Part of a small language model's weights: vocabulary 8192, a variant of SOAP for these matrices.
Each number is 128 + 32 x the weight over its row's rms, rounded and kept within 0 to 255. Layers, rows and columns count from 0. Numbers have three digits each. The size before them is the row's rms in percent of the matrix's.

# down: layer 10 MLP down (transposed), 256x128, rms 0.274, rows 127-179, columns 0-127
# up: layer 10 MLP up, 256x128, rms 0.25, rows 128-179, columns 0-127
down127 108:077090132103200110168134096142091132143150130164124145083090135164094119110067112082149157169112082135165157160148142138121122090125142189116195070125072125138147118104144113127097186124106143074094143112153142149109122168144101141099176110158118135097142095144146141142104166111153138150113074160092137107096154107209159166189107066090135144213102064130104093143156158071126106180140
up128 088:116134124061071130111164141142123120133172131082142158104197159099170104116178078084152153173129114174104105152071134103123108099120126130187116171100096105155139134200095160149147173150204136143128123117129153150139163124083087224154093059156123133104138127135119127090156103113155100202161087149119180097137143111188164114063151170110169118150186090120133133117111127121136135114125
down128 091:100158141105149086158093181101124070100138136150164096088096140153115137085107117130151130131094088090132179122187107182145112109088138177093079098156111109145176099085140150144134084099094155119158134049110144101131150132126129086079168167098134062124061110146164168155098129139118194119067148076143166140128166110082100083179101118089142120079123195103091166102169096115109144140107
up129 101:148122116150088150149121135114126118120150131096151078182049080095109116099075096131100097139163123150145100115118120061111103118104117116103178163077123109140121132146110139147149133131160133126055167093128151090129129172160139072105158058165125163126129050120149097144110131100150130117134093111114165111164186146144117197103154114166183138239076169070114138113071118142106104183148
down129 092:148132150128178144101150112134104060137079116143061170149199146145160126167139131142146174144147092081089160099113186165136072130070144160084102119205137129129136143091141142109160143141105062115155135131106091190121163093162118094126148139123120117041087135117118084090145074151093199144075064103169128136107139115084090064161131113095124105100142120166139153159120124130160161121146
up130 096:173146137134092118151131124106129169195086101093118109118079128135115118100144112125183096079175107146155134201134148118155114078104135147140094099126117096157135121092055107136135118154118188156147181072176134158109164111079163122087119147128080117163110089115121074053084126150074116112155160148105043120138112119179173191127116124068136156116149190113092143146129173099121095089086
down130 100:083106110168118109206146126105116096084136154142081124097174136175127161103133173164131084097116162151165141153144157190170031105146151161210122138186124042161124127143125091123163107148098098101135107108105115152121101107123121105118131146185108116142155101163128084124112159128091191134111097201166165130111163155174157071134104116155090104089106066122067139112134118148134140105135
up131 105:098117191114145136186109069114211091126101123143152142109119125125105089120096167096122148121137157119102109117173126105172142126175138032085115168128143133109106141124119085111193122155106196101066173079056169162128137190164109216157145096065092143172125136168131125111115131116105117097133120102176107105170146133076144123148134146120145111162168124125108130125212106119116124134146
down131 115:151097093075125158132115143179114141123095113141136031131132162121136148133170120113108135152116135115193053110128145072113162154124113127132078189109141082110111202125118135126141077126127133134057171132077055088146127130157138146162164100144130206117134118160150126110124225085133133140152114167171152124196118085096104146149097166134148120190159113168128141118087109096100179117135
up132 106:106098190128175118113063112117153147136118165105134126108127144099247179113120116136113126087096164086106124101068132126139091131126126123113095101109075138095180191059106129101154105164128115131139107113116180172160132144166134127101030119161132193136155125151102125120110139133111146118105103155106111085142152178071167104090177127102137111146152128095136099072076133080174136099071
down132 105:194143143170130145070224085108148150177113127092113112079175149149074079137149060123141145069131118084166155130118129076161132168117121141122181124160111118117087116113112085105104146123148114115025108135129114134141173101137149167116108144138130121099119155173141137106101110104126114213157140172151076135141121090118142128149128102108186144172137065107153181126208119105121129162162
up133 093:186122152156095159129134108133127098132125147093172115066118107094059088133145175203127165082057116093152162164128123157161081118085081065140174163096143190169145112131091112124065105101069102136095161127097153102134111167155117164086146152106131136115070157145126166191120112144121119134056099155103157127100103135094187143167158100130135113109138162084154130085189097144141144124129
down133 085:100143163122121066124154138147139141136130144115109080191169106027123159155087120138184122133158108167172166143087144159076093148174117107142097099058139161133112105091183098139151152165118174116162128125206105133149133148132104165112121181145130123090180117102133170158116083113098120095161123145177134112164083155147103078138094131141111147128141214124157190130136089110172059118157
up134 100:158126150127149146107113154167151108129145062113128117099104091108108116161128180096193196109126060124104156106093131071161061094169089082158127133122089159148137119118117111139117093125134199108131151073181140135122160138135099139094158093124148092077150060068093124108139112128150114141080102180056149086132147177054099144128099101158155179070143134162121081095165124103161126127122
down134 094:177178124144078119022145119106107172156084152132147164180133122162114119072142115156185086120138122104161097129057159083134101160168069134099076156150225142126143142119099123156122104090172088167101170134081141128161095072095083160129138131131161121143114134138176135121093127148105141090103109185159139159141098076131136083131168154135154101141107112177150152158089149143093111158160
up135 101:158047153119120163142172150145096154146097109183157092169157136134138128097088140114161137119157108095165143116116115141123082099157218141169173155139142133132103127082150074189141152103141124125122179072074115065112098073142121154104142119164100101080137151162138174129174135135120137092159132101140093163225125095126188164118107156089182065127111117067147113084153085122129136117135
down135 108:136129128134125188189082080174096130113152105146126089141124197159155101118059098111135175153147080138169153127142130136079045127139136113190166136095096183196163129092147103128133104129116158164107142164094161145141121113121145163126118129125153078145093137123114112124092199169126156098103098110090136120163119084180116136169185080180205110131121156074111118090124179111092145081111
up136 115:143131189170123108108158116145154101187110187161158061139123142100126170133178118115182060135148133122111138128185165159104085114176176112145157146147122144093103157120155159111137111138115159126157177110116129143048089167072050124146169129082062104127137062119088084141103132130134141114065131111121100099097133117130191145135157083127125062132131116178111115152162101084164186105126
down136 119:110146150127092106242137131133124124167145089120075126154191139142172116120130075102186103111113080152139087117106062125137229164171126121139146173159074123098166119160125133134180065099106087085122129139134129165136162173119145109110122113083120047107163138122137111166138114075082150174127120141151161158104156065147143110098137136126094090140132123125142098110175088155114107134070
up137 105:061124192228171134178130129149114065094087123099100105145147074125136132143173100140110151139125141117200157099091164153150101130118138114111126143081097172106133085157189101124115127112163094111141124130122155156163118124113086168144123125098123166105130116119096130110153120140084103100102094062117072135233109072116154135120105172206118082123058123106113106119154113178112157123127
down137 100:112130123112150142241125104154130131161116121080131203128134141114194116150147137120146183125087114053099119109122095075073141105144134130102078105166100148118123126163099194124099177128129160188134156110101178107132154093125165170110095085095080085117153133100173146122093089208162122073086113108096122103119163111115097120160107158108151138105132087136201126160137072124162115110107
up138 090:097110155180112146131117114195140148134109137169118125068109133112139089116166179106157129160129145126195138197124097160137181109139116133122101068064098132136143120050131173145154145125124185198097168084139158070098192170151144132162128149131129061145140104130138107155138070146071089151108137086115144107120143088136141108132116150079135114134089077103153171127162161076091049102128
down138 101:144083130168130108073146112173187180090152106093096138131169125135161099175109177127138117149102166120122130141126189128130159083097129110165080152175098120096177093175222140138202140133104104129157082150113079145107099134084129126125073186159126126118067078128059129136131140143101142189112089135150169120084185143149101113098156119108127150099083163091102178104146160137131175107141
up139 103:176130170153160101095114158087169132185103144141117075132194134166141099130128167164113134111151101137153094076076078052150127184150130098128156129139137120134122080082150137114128117156105150068109087178112162148106067140141088139108132147113130114146200126119202102078152171144081120103132118112145092078174104127118063040161111130081136060170131133115134157095098160103133128123139
down139 091:143049140124123155082096180140086066075136173142134159101116126058115181092067104129171136122104182124136116126141164098118079138119058096133171150133095132134114170123080152214167101153169113173142126108164108142118054092101118078125080157156131125161134130133105101114127166136154144129116109125097068139144143153105100116091135084123215107167112126111160134059187138140133125120139
up140 105:140168087138100154133060108104163113193157068175112173131105094100125156183139090141168180194140154111182088158117155116156103112111181102164072098157163132169058124108136151134158090162161132110137155103182100095156081159152116170130111135121206153129129112153128136131118096173129076075154114070073124090107135148119125086159132122180137126135138136139142095043111131116094104108117
down140 094:121152132081144104176094157205123120134142145202124115161091123095087035134119096067154142175094181165091115080095125141120099166120101130192146131110151108151112108146061189183143134131119138116165093119072161134127091136104124072053115130094114123124155156179186109091105159173121071121141130170141115152145146104135120148152157150115113079155113108092087102102163160097171127159129
up141 097:157149127132091120088138180165091085153099151095126136089141132153150098145104181100173058095150157118170198143149087165172105162106120152131192078083150095094151119139104147129152177107159122144108113109145149151126140119069187136115067077108116135078192122147139164092129139117094102145115129105127142110203069109161204159129093148138187093110118090099116108121088152098193110163145
down141 090:097110144120162114154099117142114137116138086141170177159109143117070114112135046152126174162091136096110108106141095097113174105192105158098109181158115163126142195163152175140095108134096106131201139155116109092157141059176090134098097188219114152108088055170098178112147123140176114114094105115131170148107140140083110151161149094116130158178094160150100135103106096095097140089121
up142 098:167085150149071112168144168169109110142082135148164128135136161139105094129133111178187155097144113141090073141075173188112116134079172121107118108125126127089159124116115074139119098106158175099139151136166162123127143141100100097073156041147117196141069099091127158136154195116101118068085123182171098153163142135122136114142153127126136141086151058144132133111108091210156148143068
down142 094:140133112086128180156096077151109122095119178133100133130132131095089167166143124138099133179150128114084179175162146180116080064157175146129143178100100151119128090145189156125097104126119105078187116122156120163098148119150161149140088090094160175097151130093137162114092192130103113181126120099121110197163151177045163138121096103136080094143121134130170224124139146144077134139089
up143 094:144142106160109118101096160145143081113144127114098178110113094118104127105101167097187173148108178156101137128121165170153171125108138142147101093181146101085123163125088090113113148120176119112151099144212052129194102133133156149094090079140185075098108143146117195023095099153172121105102116101099139120076148144126131177126128105147144137166225117163156141171129103139142127126128
down143 091:151065143122066117129138170161148066082147182101131181094168137118070121154177123063121132121116120104140120151135164136123136129141114113154107131126167166151068136129132143096194065140142120149191165110125091117174086096181122071162080124169112098049088144095111094130174108091145095117157131136113139124139099141134165090127096114141145142112077159164073187086161202137176133128133
up144 095:130146136164134118157167111161088140114105137068125138149114109133121096039075162159157148140083183101072102104152188141106105119101116104126199101149159147126140118127106071160139109160119075135137152168116098066140140134139172131179134122113077137124105084111127112094178142104074240166177064103176149119152136102135079132170103124157186088119184141134145107089118135149148128152146
down144 089:134082158165129173123090139151150096111139113178131172128142109119116096131128146078225122175160099037149128113136165097101147138141097107125097099077089091127109117068094112165140136111133119192105092101183168131088110137063115134110132161086127090106177082133073137141118140145116130163148057141066144141120154152095108125085129069089130080157115153166112122131097092120039110101118
up145 109:123133133155113141080144148210137161133092131120080123129090063117172093098085095132149171129170183057098148157143111117105195094116119164151141149131140058147144107124126118146156147171110122106138129107131128153157153071128078080137160105147140107135094121165076108184130098118143126104079164125083127080157128060134155138228145107181179077089094095118090185143159131130155124152138
down145 119:175117114210130129106141133106139060149173154149096096085136128155082121162187133131114144074119112109112179120136194148103164130151134143095174138088116107182122177142046148094138131107131200136128066116084126100109088096099174115134169128108162144181091143111109120105132090141116118118139105115139116173113133201147103145103146113148126086193120060116150147178100124135088041114164
up146 096:137136160133132109181124115159123154136158143155175103099131104078099170134115168125146162130105101126066106150084124109140052135133135136153107110097137126137191097113098058114122172099090146114173084100118117158194077183132041162173170106104104187133100094168138150154135128107133107119198148082121125173130095195128142125167144066108171105167139122116070095132116142152151101135202
down146 105:128115120172172102169102206108097166138150200117113082183094089175138153111122068181129157118130109136094112155153143151126159101113105082149111120138144131145085188169123233153130165101164085132094160143194111143110135091103163114082088144191128146158121166159170103090156121172132190149110164142158096139118116168160113135110101139138132158137115110089163052154133101101102149171134
up147 093:128096120106146142173095163065153194177111119146149170110074132115090134121148121117105141132118118123180084108145113176095180114181103162146147095155178106153122069163125128104203095135107107086125184130097127161091083129090117131126220090083118124086120147115118097092159106171142132079143157147123216184087127106126154118139097080113143148112141113115127034120161149097104142141094
down147 088:094146095111109120107115096139100141161098186179119159103129110135158130133132096120121178090093146149131090059084104110107142118145091133152105119071138065107146152173055129191095167091226098049075154131109115128178104166126087166153147139140093132132143155132160162113140094115105133136166104092095082075135109158178168079119131107162067125157118110180110077113098135128136103111176
up148 112:145135158078091081167078148160119170104141115115188115143156111120078163149085089112179142083133099117078093092032150096215123160089163135091139133101137124149137168152142188093152108099124134113148156098137119149136090158140136130146165075118079159037141096096087135113150165141149137121098170160107136112111076197109140124124114143140177163106139171127067138139120132115131188139168
down148 139:151120134168134158064182034075123129119084140152130080093072122103147132085126153188131132165152153136162135194188093166075167087134116070130140106103077133149098126151153032137129125110112179129152116122114141139108151129100161130148094175106148141203128150160161133128136104186087102165125080077135106119155100088134113139135130105134111125150124124144119082084161118151131080135048
up149 092:055089157136109149186195153117097131164074130139137131104133098148114123123167133138128107082125175161132153083130093151110166084144127053141132152116100111115132181108102147108160109139143156124133108123086114099100063110175128158164142110173143116089179129085120091094114130150117164137107205145090197066151198158118156154148127182142181056135115108125089122060105077114115090144158
down149 091:140091142123126129111166126139155121187125194164107172185111121106085163071131149129143084127150117092177188096120099143116089086130141180193128076087096125178107082109134131150178098115117082119139136148188103104070107153102168167141088129157112122161122132119081121148159131059077177029116174099111119126102141131148164151115151114150145096134102101125174098176148162163135106089082
up150 098:158142140134105131131160133131183074086109114107191124101174152161120132179152077180138156144132080139134165123153089099127148133123084142129119070104104129200131138092086120144183148139206130121077169110241164091182121144102161085098097089125147100129162135139117089100138165130165100102138109148174117143106077134101130149095080086088150081152084120154123132156097159054123145132096
down150 089:094135148099143074046124106106064124152073089095049177169091040080122118070155159085169107167115151127113090108138171103109117170143158126117164123179080102065110116150133123110125106113093150177116144089064092146120093135147080124111125139123142131136073120103156157166084128122116104145108165112091172112107160162127141110134129140122164164160172130148171147151124097198144110084164
up151 106:102161090100100112126163106078154105153172132177138135180140150123138127132127142127160114159166137122086098133170143103098128097136222113149108172101127116052132153120123074183144137154094143169120150089023154137137126167130112128106174107137121125051134107155132101113167151108086140137145052111086107123102099105095103123128185086084156135165139162089044192136114137154148182140141
down151 093:062129159120167142151082133170122106136190121108113079189145134144130078097109150146144101135165142142192135179111101162119142084120195100167184101091138172082032119087152084122122155165153169117153170147085198132109080135107158151106081160118082133112130086181130107127163158088124071118106124153119120124097148174152155179108138127181082097112135151096124129158127185121159141121116
up152 103:130109079090081049136123113132171170068113113115127143087102138070107135122119152122131094124163098115078081102115191165155140133035132173133092145146102060123089143134121107157151140124217164114140166107125169120189130192169125087162144139086113101121143108141076130114087054124144145089169098123142132146148108116149126196132150094119122111185107144132143138132147160090100163189136
down152 107:135110129122090114153115121202096013101102146116151156124093182095118124120144071142057196107107180151165131135145130158128113180151130124061076152164086158135103097098154128081139151147080101129084160158125137098159100132154112139120123178124165173168148123131106132097165125115171145175139160122125130111060111126193086126151135110137129141145066084115075172112181178120122167148121
up153 101:187198099116112102116070175061152082130100080155136063222168096087129102165109139152111149054139103185125097107107154126167079120048080086134132086149137118132133114126129152132158151139094122147142139141164134161160124152176095119171140164107120125120084136139062150103137153110074158166099130165111148098164106083093190170113133080113140173116128108120146081131108130136117124104147
down153 094:113120116118125147140140090185154126122109166150165156123113176144076117139103154102194107143104153083123086149095145103084148077135117161137104143092109158115135156108098094133085040153146101130118145144083147097060105095108077102156078124188086189122140153109097111083120089199161192145169104171089139183157089110102136087117171132105121125121111071152123161207120146142158104118179
up154 091:169144155178181120139135134182152124147122094099083114101126144148200125125137125136178122190141131082117134122175105124145095143138079152193146118119163191161046095158160128148044118112162164099139129184111167117171122145081121117167134140142117103096154132110150114102117169149166160135096165123097134145061102109132207090136120150074124082086110093178177120117133180072114126133177
down154 085:095121044136130089045140138118133160092086126154143201153109129094105071113083155121106168109108102114127159138147126143204165094136137092113098172121130127124188089108108140150210097137151170105116152070133129094147123172202112214140138155127136143154157133167139112104098097123104100139131120181095112120093096132103127043172114155130143128134137167127089121130132102151130112201179
up155 090:121149147123113163168127131078138179101115123188133157160087128136071095161134086166187137142129101090128156127177175142161175144094106096124129100111112129106077109120141089108203150155104147145173145108163116106113152125133110116096148099142113094093104178139072145066125095067104110125169166105101116119067150180175059102111159149097193056120135179066124119122180107076134107161139
down155 104:089182113125061129145182111099122166128099131071105150115161174178096113130178128077157124120086149173136147133098082089110104099069110139099101121111156114137140126083082108097124210128183113102087174152094099064154106161210149122119124087115092121148110148083126120135090157132139117099143140162213131107141166102121156130127150200153157082113077106126116129088184136091115131090098
up156 097:135147068188103120043094103112057118197060101149153125158109102138107174107119124139117165141145093166121151120111131155134102125142160095157077111077118155144122100110106119128148120185152145105149126081143164120170179170135188148086101119141126164132178177185121130112108089147143176160116135139151146113108126163052118121118106118136163078108125175110083119130106082150171194089209
down156 093:122107171102160112060180155157162109106143121137157054133185116058145219169154112103144122171150159170158136119118204146154192115045131164118177143141159099171135126167153123142126123134144084153127163125119122107057111109099108136205074144151135078091143147104131110142137185149143144153151153094141140119096102085135172121115161139073141168114118134148131133148126176125087118119076
up157 094:112151108060105111174160120123152156117068118121131166117101129173146158091099106099148129166134131075123166121202141117131081140076110139121084102136091137135122163164176101124150155107146132160154102095121167120133112159172112130091097115196137174127081134119121130098148133070122109127093064099159107088102081095125120154141058175055136110142175058127128160071110083046094177106155
down157 085:104135080092119086134126109111093091142103071163131138124096124184152111138107176148136121149142152176137115137103115161074129190132134130125104151111136107141141074154117144153145100120128169106123072108153152067133027203132170109179104091107115176180136066166201129167184104123107145175092122126177127128082123139193140103192154117176130157124111164107157149154099084166134116113169
up158 102:150163071135082195142123158150155177140146179153144112083184129072115137122121097100146081141116035112162152114150100117049133080111167125091103106167113178075173123131129118113159040114123148118059100165110148086128093166107157152186174156127166140132109107070179077129093144147150143146121131114140138129105159136170107150175137103162114143165155105105096144140115156103172102142093
down158 089:103104110111089091186148126115148178195116180137154070125132033196122130116104107186143156179145139106097109115098143163101163147124126094081132170153110124076104134125151125109128146068119153128170159146186120109122143150119089135131153113195164143083098158125168142109100059169132112186181122126113089122109125117070123163129067122140121205088159181111194139130140132140138125113155
up159 099:132153137133146133106126084135144152118072112080161070098153120093111136140125082113119155139230084149098151126164053092109150123130140187179148120106140162126168090074177103106144159142186112132200141129140160163147079145184120125101119148123061163105110176099178113138114108121120128139156149106145126092123092094136105100083119183159101112079118146113106202135091136154109218165141
down159 101:138130136126095099062139176111107167093112152158146163139100115122112140129189176122144146112072114107118130144173195139190145166130085146113098113107179045077130169135152133169125107126110180098148079101077120058157129165097108163123150068132162107133148126104108163105128113149130110165122101097075099157137133179116162185104171091148176095173071118155129089116136142203172174123110
up160 095:084118127152113192154126109148062124152094062114193147129101130163123141162234094141207140159088194098102064188128123130177096124122132153137146124104135114099110103163115139104157109144068092136107136165166106145201117163186155062157129153106114161114120136112161127132148145147142122126153177071138142126158168123153104109201109060113120108116119179109126126134099163107123118107131
down160 102:128103144145156153118106114219153142089116126116116000111108130209116154134124195103105108104201146175195134127103120140128140167088096141114153118116176110136127098140151095125157103115127167113137112155139133205078118143078104084130144151153146141090158136126137167155149160125069127141124090096106121122096114092141188151128117176107145150152125097145140113097193112164152201121077
up161 097:164158127062114123131080156145200163165123123081124132086085097111114090197108120124217140135125105119149112170110134110174131135114204095165113131154157137127095122155145116132090169128129090161151101131136082159121131125120158176107108106068156111124121138123163132058103154204118157117114107055120134116100115164094097168120076126132159158160060159125185199153077149166089121123136
down161 095:158127071141131204081058088144127170132128164040116112120082141091086152104096124123099116154124181091103144142078095103127129130139116151124153138113120174090094133092126105065105139201097053130103160144162173152109133117138104088090126140104157130112131139150059150171164132109179087127107144106149092128111079134121158137160098107174145098161116108156086132101178147103155129048191
up162 109:137110129108084114111100149114153189145129163078114156178138096114076175122146104093109200126168109131104139103080157116149184160052125079101098164081142150112142139145146113103192061085096159145136180046139191098115120132166135118152182097098131170077136113161063127134111081129140134120156134169104143143084070162124130124137136125144189139098159174105116127160137136143119173104186
down162 119:152126147137131122074085111152131149170155126121138113119117127111051177139108120128196147176115087091093093094140137115160152175048135173090162099158108118180140173086141147097153113124168118108104114114162143158156193120138098164109145062120105134117102108104096111158105130178192096138108188144171134124081052171174176185109149120116174146121120115138141080169082115150070158121168
up163 108:173117098157116168082094154067122163118199122106175103114165073090115111141130132098163085100110104110087091127125134179106180169140115130135132126117135150065164091114125149154146137097113141160160128179117075143121124159153145115140142103198143073139189081111132163150161150188127112104166140130160098125087166105152120059107106132136128115121126095094122194111118165054133125102013
down163 106:189140119086104155120176128149128195075132148154160183110151089133127144129139127071120126155172120103176105195144163101104141167114141153163104112177118118120120123119125139110169130147137058193103177173148104140137094084121119142127154117137143063172148116094122065165069131129082089075176150121109126088122081080086100165086128124176100155075122097071121155092067154123146119107076
up164 091:094144128103143064138153126141134089109168111166161181131115057176148175052132124144140182069111184130102108102152125186159121132153144144169111143117094181143123150084197096181113124119169152116068139082134118102084072148102121161097155110149162134059193145148079110089092149159157110118131079126146120117115107103104135090078095186065108110172147141140085130138113123144108128128087
down164 089:125176115188085158142124171060147137119108133070103204156118205098142129141084125106179080108164087142123139099138120100163103119134173076145141139174082154099148113176122172144140097111088154175178102190141165130127120120142153049119105126055167106140086147107200119132124159097147073099123135101096117092132156117137119136071135133168102135087094112163153083150119139081155160127108
up165 087:102115153114122098145093133121118137140111096158123101189064076141130145115175143119151163108085149102124068155139122090098125128124084129145244148180163165184119125122142135078126177075044116161171144131124120121133114097101078112131183104119175124118082164088107106136114182118150152179096099157093161130169150118143121173135090171087105109136051146162161092091087106155107136141162
down165 088:148104137080139147201081169112142098122113084163152087130129136079108126168109107135174134086203128150226148150119070185135161126130070097141140130101078149085162092173135141117141130189146130081107127122106174174100188178170165108153094158140098155150177107154136153135183147174098128106161157175085111097111098089098100101111118135077099130134155135125137179100138118126126067132119
up166 098:119106137119140147106059100111126143122069120076187113167112078117191169109165136150151149113132114149124167124113119030089101084143138132157159120153158108163105124120138090140152183129113128138117123153128138184176099062174176146079060151195145103125109189180145158135153089178177170163164088122090129154136177173144117100109123148146154110161074125106108141137097110135075160152097
down166 095:152044127156133121087097139104176124088118155118095133069146184112123157145087144092184095071051141113142159154155144167089117110114146138153146136074115161130132148073139165082201126198150114112130103118124079108102129136144155107158136135134146140072119129210086152113115126127115148088091154126124134137128152156104132148130056194101130058212106108159140120108116085133153161106172
up167 105:089113191153135166169107142145121146120082168128095123137152151143185137126151141120117101106161195161117189148160090150147132125151075158104124138098083086070139070148144107050151081053206137173145127112097195179127106143136113131159138110151118148084145112090082068170083151133133127148147134121072044101129119128122144132135123123104129159127101108173115125168125095135125218115133
down167 105:098086098136114153073137170098122172182167163167128097153108132103075100150106122046118128144109127191130114195146131081092096130152154131127151098127176144129172143125054160187147187149159147140197109068107130175148125109083137125129187136096151140162135147142128119141133187161177094165192111105108125103133210095149085120059137154136114116138148147117080107129122171094121126124109
up168 096:168132138154131116105116081145156150160134108166119116093061077177159145108090070141135162096184115160203099120180115070146131156083112159142156200110131075181057080099100119121127158132132135091150158140115083148112124156103193145091142069111101109102142153138137085097145151175116153163140118115120176137142155086125109182185158160147109111154163105137161125066089135074117095162159
down168 104:126163109158154146037145129094132088111063132053173087103121157110127096086123116133135090149158088205117100138106183068155117149138141142141102149144134097175182157165119111103108127094194108097142111077114097118132128077174130080164163205136115158063078142122148145128103123169124107128124161111117124189131117105086099169091090156195135143116124101179120116106121159155122111117073
up169 098:148112187129150201150143149160106114105164115080132109122145172071117127106162141126085155161079092094119188099091133068124109136089122098120131175127125140103121147115090116161118150155168045154120123084097050138155173177130185130145095144088092131166143175133137037122170118131166177158124095139124119149101138087170166122138104116162132139093103121034159164163125155096105136136097
down169 095:075140129140112096195118083080111182132134145118140076134126081152145104139133127145213099082207169128182123132157153113108153140140165139132141128130131073090165119146146115103136106069113123136135114174140188156177065082093078122123135080166171122110131069147136117165115117113088111073160155087101122128130057105100090089149078106086170147145176195140108103145157121182137113137144
up170 089:154164160140129152133076087118145131111141125091182104133174157112165073085147168118091093122087166146194160117132072087117108110130124116143094120063150122106151161128098141066121144153085127134120148110151106102110120134072164119141131078117172138171156138195117150161147087185142155140072063204139161141167149135144088147130183136138128118115132111125141166042130116074178210144147
down170 098:099122142145168125171119103137091070135095159192070105108073077133095135129149144114183103209145076106107129131191165201120123151131138185121090079148123120151136111138137117152133109097074123155102128117108089170105123095111146127145121141189132165160118132149145124087122152070141099143096131115136129091060139156157112092125140051101202069142173148190123182149161168110110108115165
up171 106:172147187199120157127109102138139126119055115167131150073186103095116167085128124122185176103177108083120064095174166133138138153140188102093139106125142156133084144111138191103192110137146153145067181118129142110138131088194085100154083147120122150112133140148159081122149100153087118086126094098064121117096124126147145116112121090073072140122081097117151143125159136174133129152200
down171 113:141092107125086132173142149080106143131156150203084132117081096223104157126138148137139080148079135080071140158121135046132065137146185177106117144144139102125173147157103142095118179170078135177117117184117106153168126131156151075080165125102144086103130144125083127113094139108121132099152114114136089116119171208100162132114187157123162144136117150162129187148078168140119134113092
up172 096:149180119158173140087168040139106126133118103142118088091124098111125144114109188095117177180137119188169151118106116163136170100106148170171169155079115092079127124025202124172136086140137127099093072129089137122167130144053164159129080144108100106118122185180102128148128151116107144137112116125154126152148117098117134109104116171137155185088124134164112157097094132191124086142086
down172 101:148058137143110125016113212111079154062125156139140041083118128113113084164166112102142095114133096145054141080096144111139122114158162130128126150127119138115121092151182168094130125168140144182136125130098119091100094140079080078142154109157169124101118076122141137129166117110099122132147168160131171146083142144061161146084125145146074126144089111119133168123092146126147103189168
up173 103:137111112122154189139100175162149104113165151148160156131174090142159120138165161116134149141172170084131130136033133128114136132104106150136038112113141106121125093126120133082173128137140094136090107083184132110154151178131146146129145109065069121128126115200142080145124127136121120076107065075121065131167111112103158038113101134162097131219080152119113153093143071112128110155103
down173 098:146133095139161226072128081120163112167115106134145142171135117116126110160147139142094145063167090099158131131116138154080151099138160142099073123169112170161076068104106164143139116057101118086123114071153090166144116120122084134139140149143151185192102137205147127139087142127100075172133169092103137140130137159132073167087064132112098103111104152131156110167141087089056125125155
up174 094:128107095126171121136155129089136107063110153065120187193080133120117071089170100109136176098163143134128141201088167116157123185077134133111138160112140081126091124141109106143161158187088117140183137075090097158132107162105151153159164079148086144093166125152119150132160145129101157122058099148069103138169096135093124137166074197147152124102129128147138134092106110079053120144099
down174 097:174130163118105107107105117139109133166131112108155177097097104152152097097147133154161114105098109098128130062157101116138163157085131068059123097165158131138144200093135135139101109121189125140083087143155170112161132103102177140126136169102101122208134119123086169113112166140192127082130183129199169154142142149158114182101216122093128106169120136093086120198084159169157136091116
up175 100:106140181105152105107153099124149094105162153130129106174119145118099163030115106095127143074150132128073082143219091201117103135143094117091138139138097104118145096158043104091179159174142125099148137122134168122134094170141173149126095112120163163187133101193111100161157117118139120137159134170172103104163120103123132084167102109126104077117131136200115138069134148118077174122080
down175 103:154174129122156077088150150136131164131111114090165094134165106175099069111188123137094090202135177086104065080153129177162137116164094135072113173155164134110121114103095149128105114128134117122090165087099178114175128090083075086088175106158110145131159120094146166152098087088145068103142129081143100157140105103138109100132113157149142196119115153103090071099099087180161095171133
up176 090:131149147149127133157120138095171145118044149139131098163192107165117060156059106139177118130097093161117105151059091131079142150140101134144106167123152125088158182182102106136106162098095132132155073124156061140143106159191108145156116095107094115107155117159104182081093169147196144126110109166135151150100092124149161138087136165113115142150145150152124126075055130159113155209088
down176 094:101152120106155118110022157119160119136158094130116135081128020147128150134135122170127078133197090140161127093120120089136109151100144195099105149124094100152127092103159117122175119070125092173090084125145093114096068224124086097172091129115150089120147195124128109125123112136126094157084104093113125082105146137149169121112180133175105117076123150107122134179092106145117094096128
up177 103:106179107070129113109088125092151107164111148193130191080118090088154101189142124141106121181123117091121125114106152111102077103179116120136112156090082141131167143154055125120110104112077117151143175120177142141103067151106174155161095124124121081119115159163160148099116114168146110133116103106132084129116097105163084113150046147144092191132142111140166150132119114107154063184025
down177 087:079154150170133119101095168083173126134131139139073253143100101100116159129127166110134128140114153148083166131142157112073170058156114102106154159128156144099147118157189089113128136107120094105123141139170097156110142158094138151167111082104116142123134121114115144149140114170136157172110107095146054119113131117129178138128135092105146061058157186119140060138134097135026100125088
up178 104:182157082156173123162139141115186147143109127105119108115153054100134105111094121058161112155124088129118181155158141174130063071106145100065061130107128171110151127130137097078134140151141112063137157134142129196191165159144160122097116159136119146126107121132126055130163103179091137121098128151112144132149124129117111207137088103121130190091133133133063138091138123230155121124135
down178 112:115154162122108124125141107090100149119137114106128111133131122134117107092202143162099103093122132153119115096142182098149113131098104154117199116138181052133162166137143108130104133105076075080090112162177179119160190123185089156133139116092121099151190137113120185118159122110090039122087145139129137119131135071120126131102160097188142170149091150108110110171125076034160137104206
up179 089:137128162165169124107093151118108145036110130169138090147173108085166127151101117126072156143172147167152095213185137146126161163135151113105174147138087101125144142087144127162162127157108142126155095098131146161098156127095161136114177114095050108102185080119078153171117111180133144074102087155091115105090056125144125112140103164061137131091103191105133163156170104105084111155130
down179 104:120115139090064130132145150137103091164123162077141127147145126110137123119076150147177112146188130103113142101101127145160067080110125200174053128110157158119075122149101100091126156112107133158075083125124076076113094151180155117156129130157149155193058160169159123122090177118099147142125129029136130130159165124112147107086086150191128140103069111175108182173155132149133136106145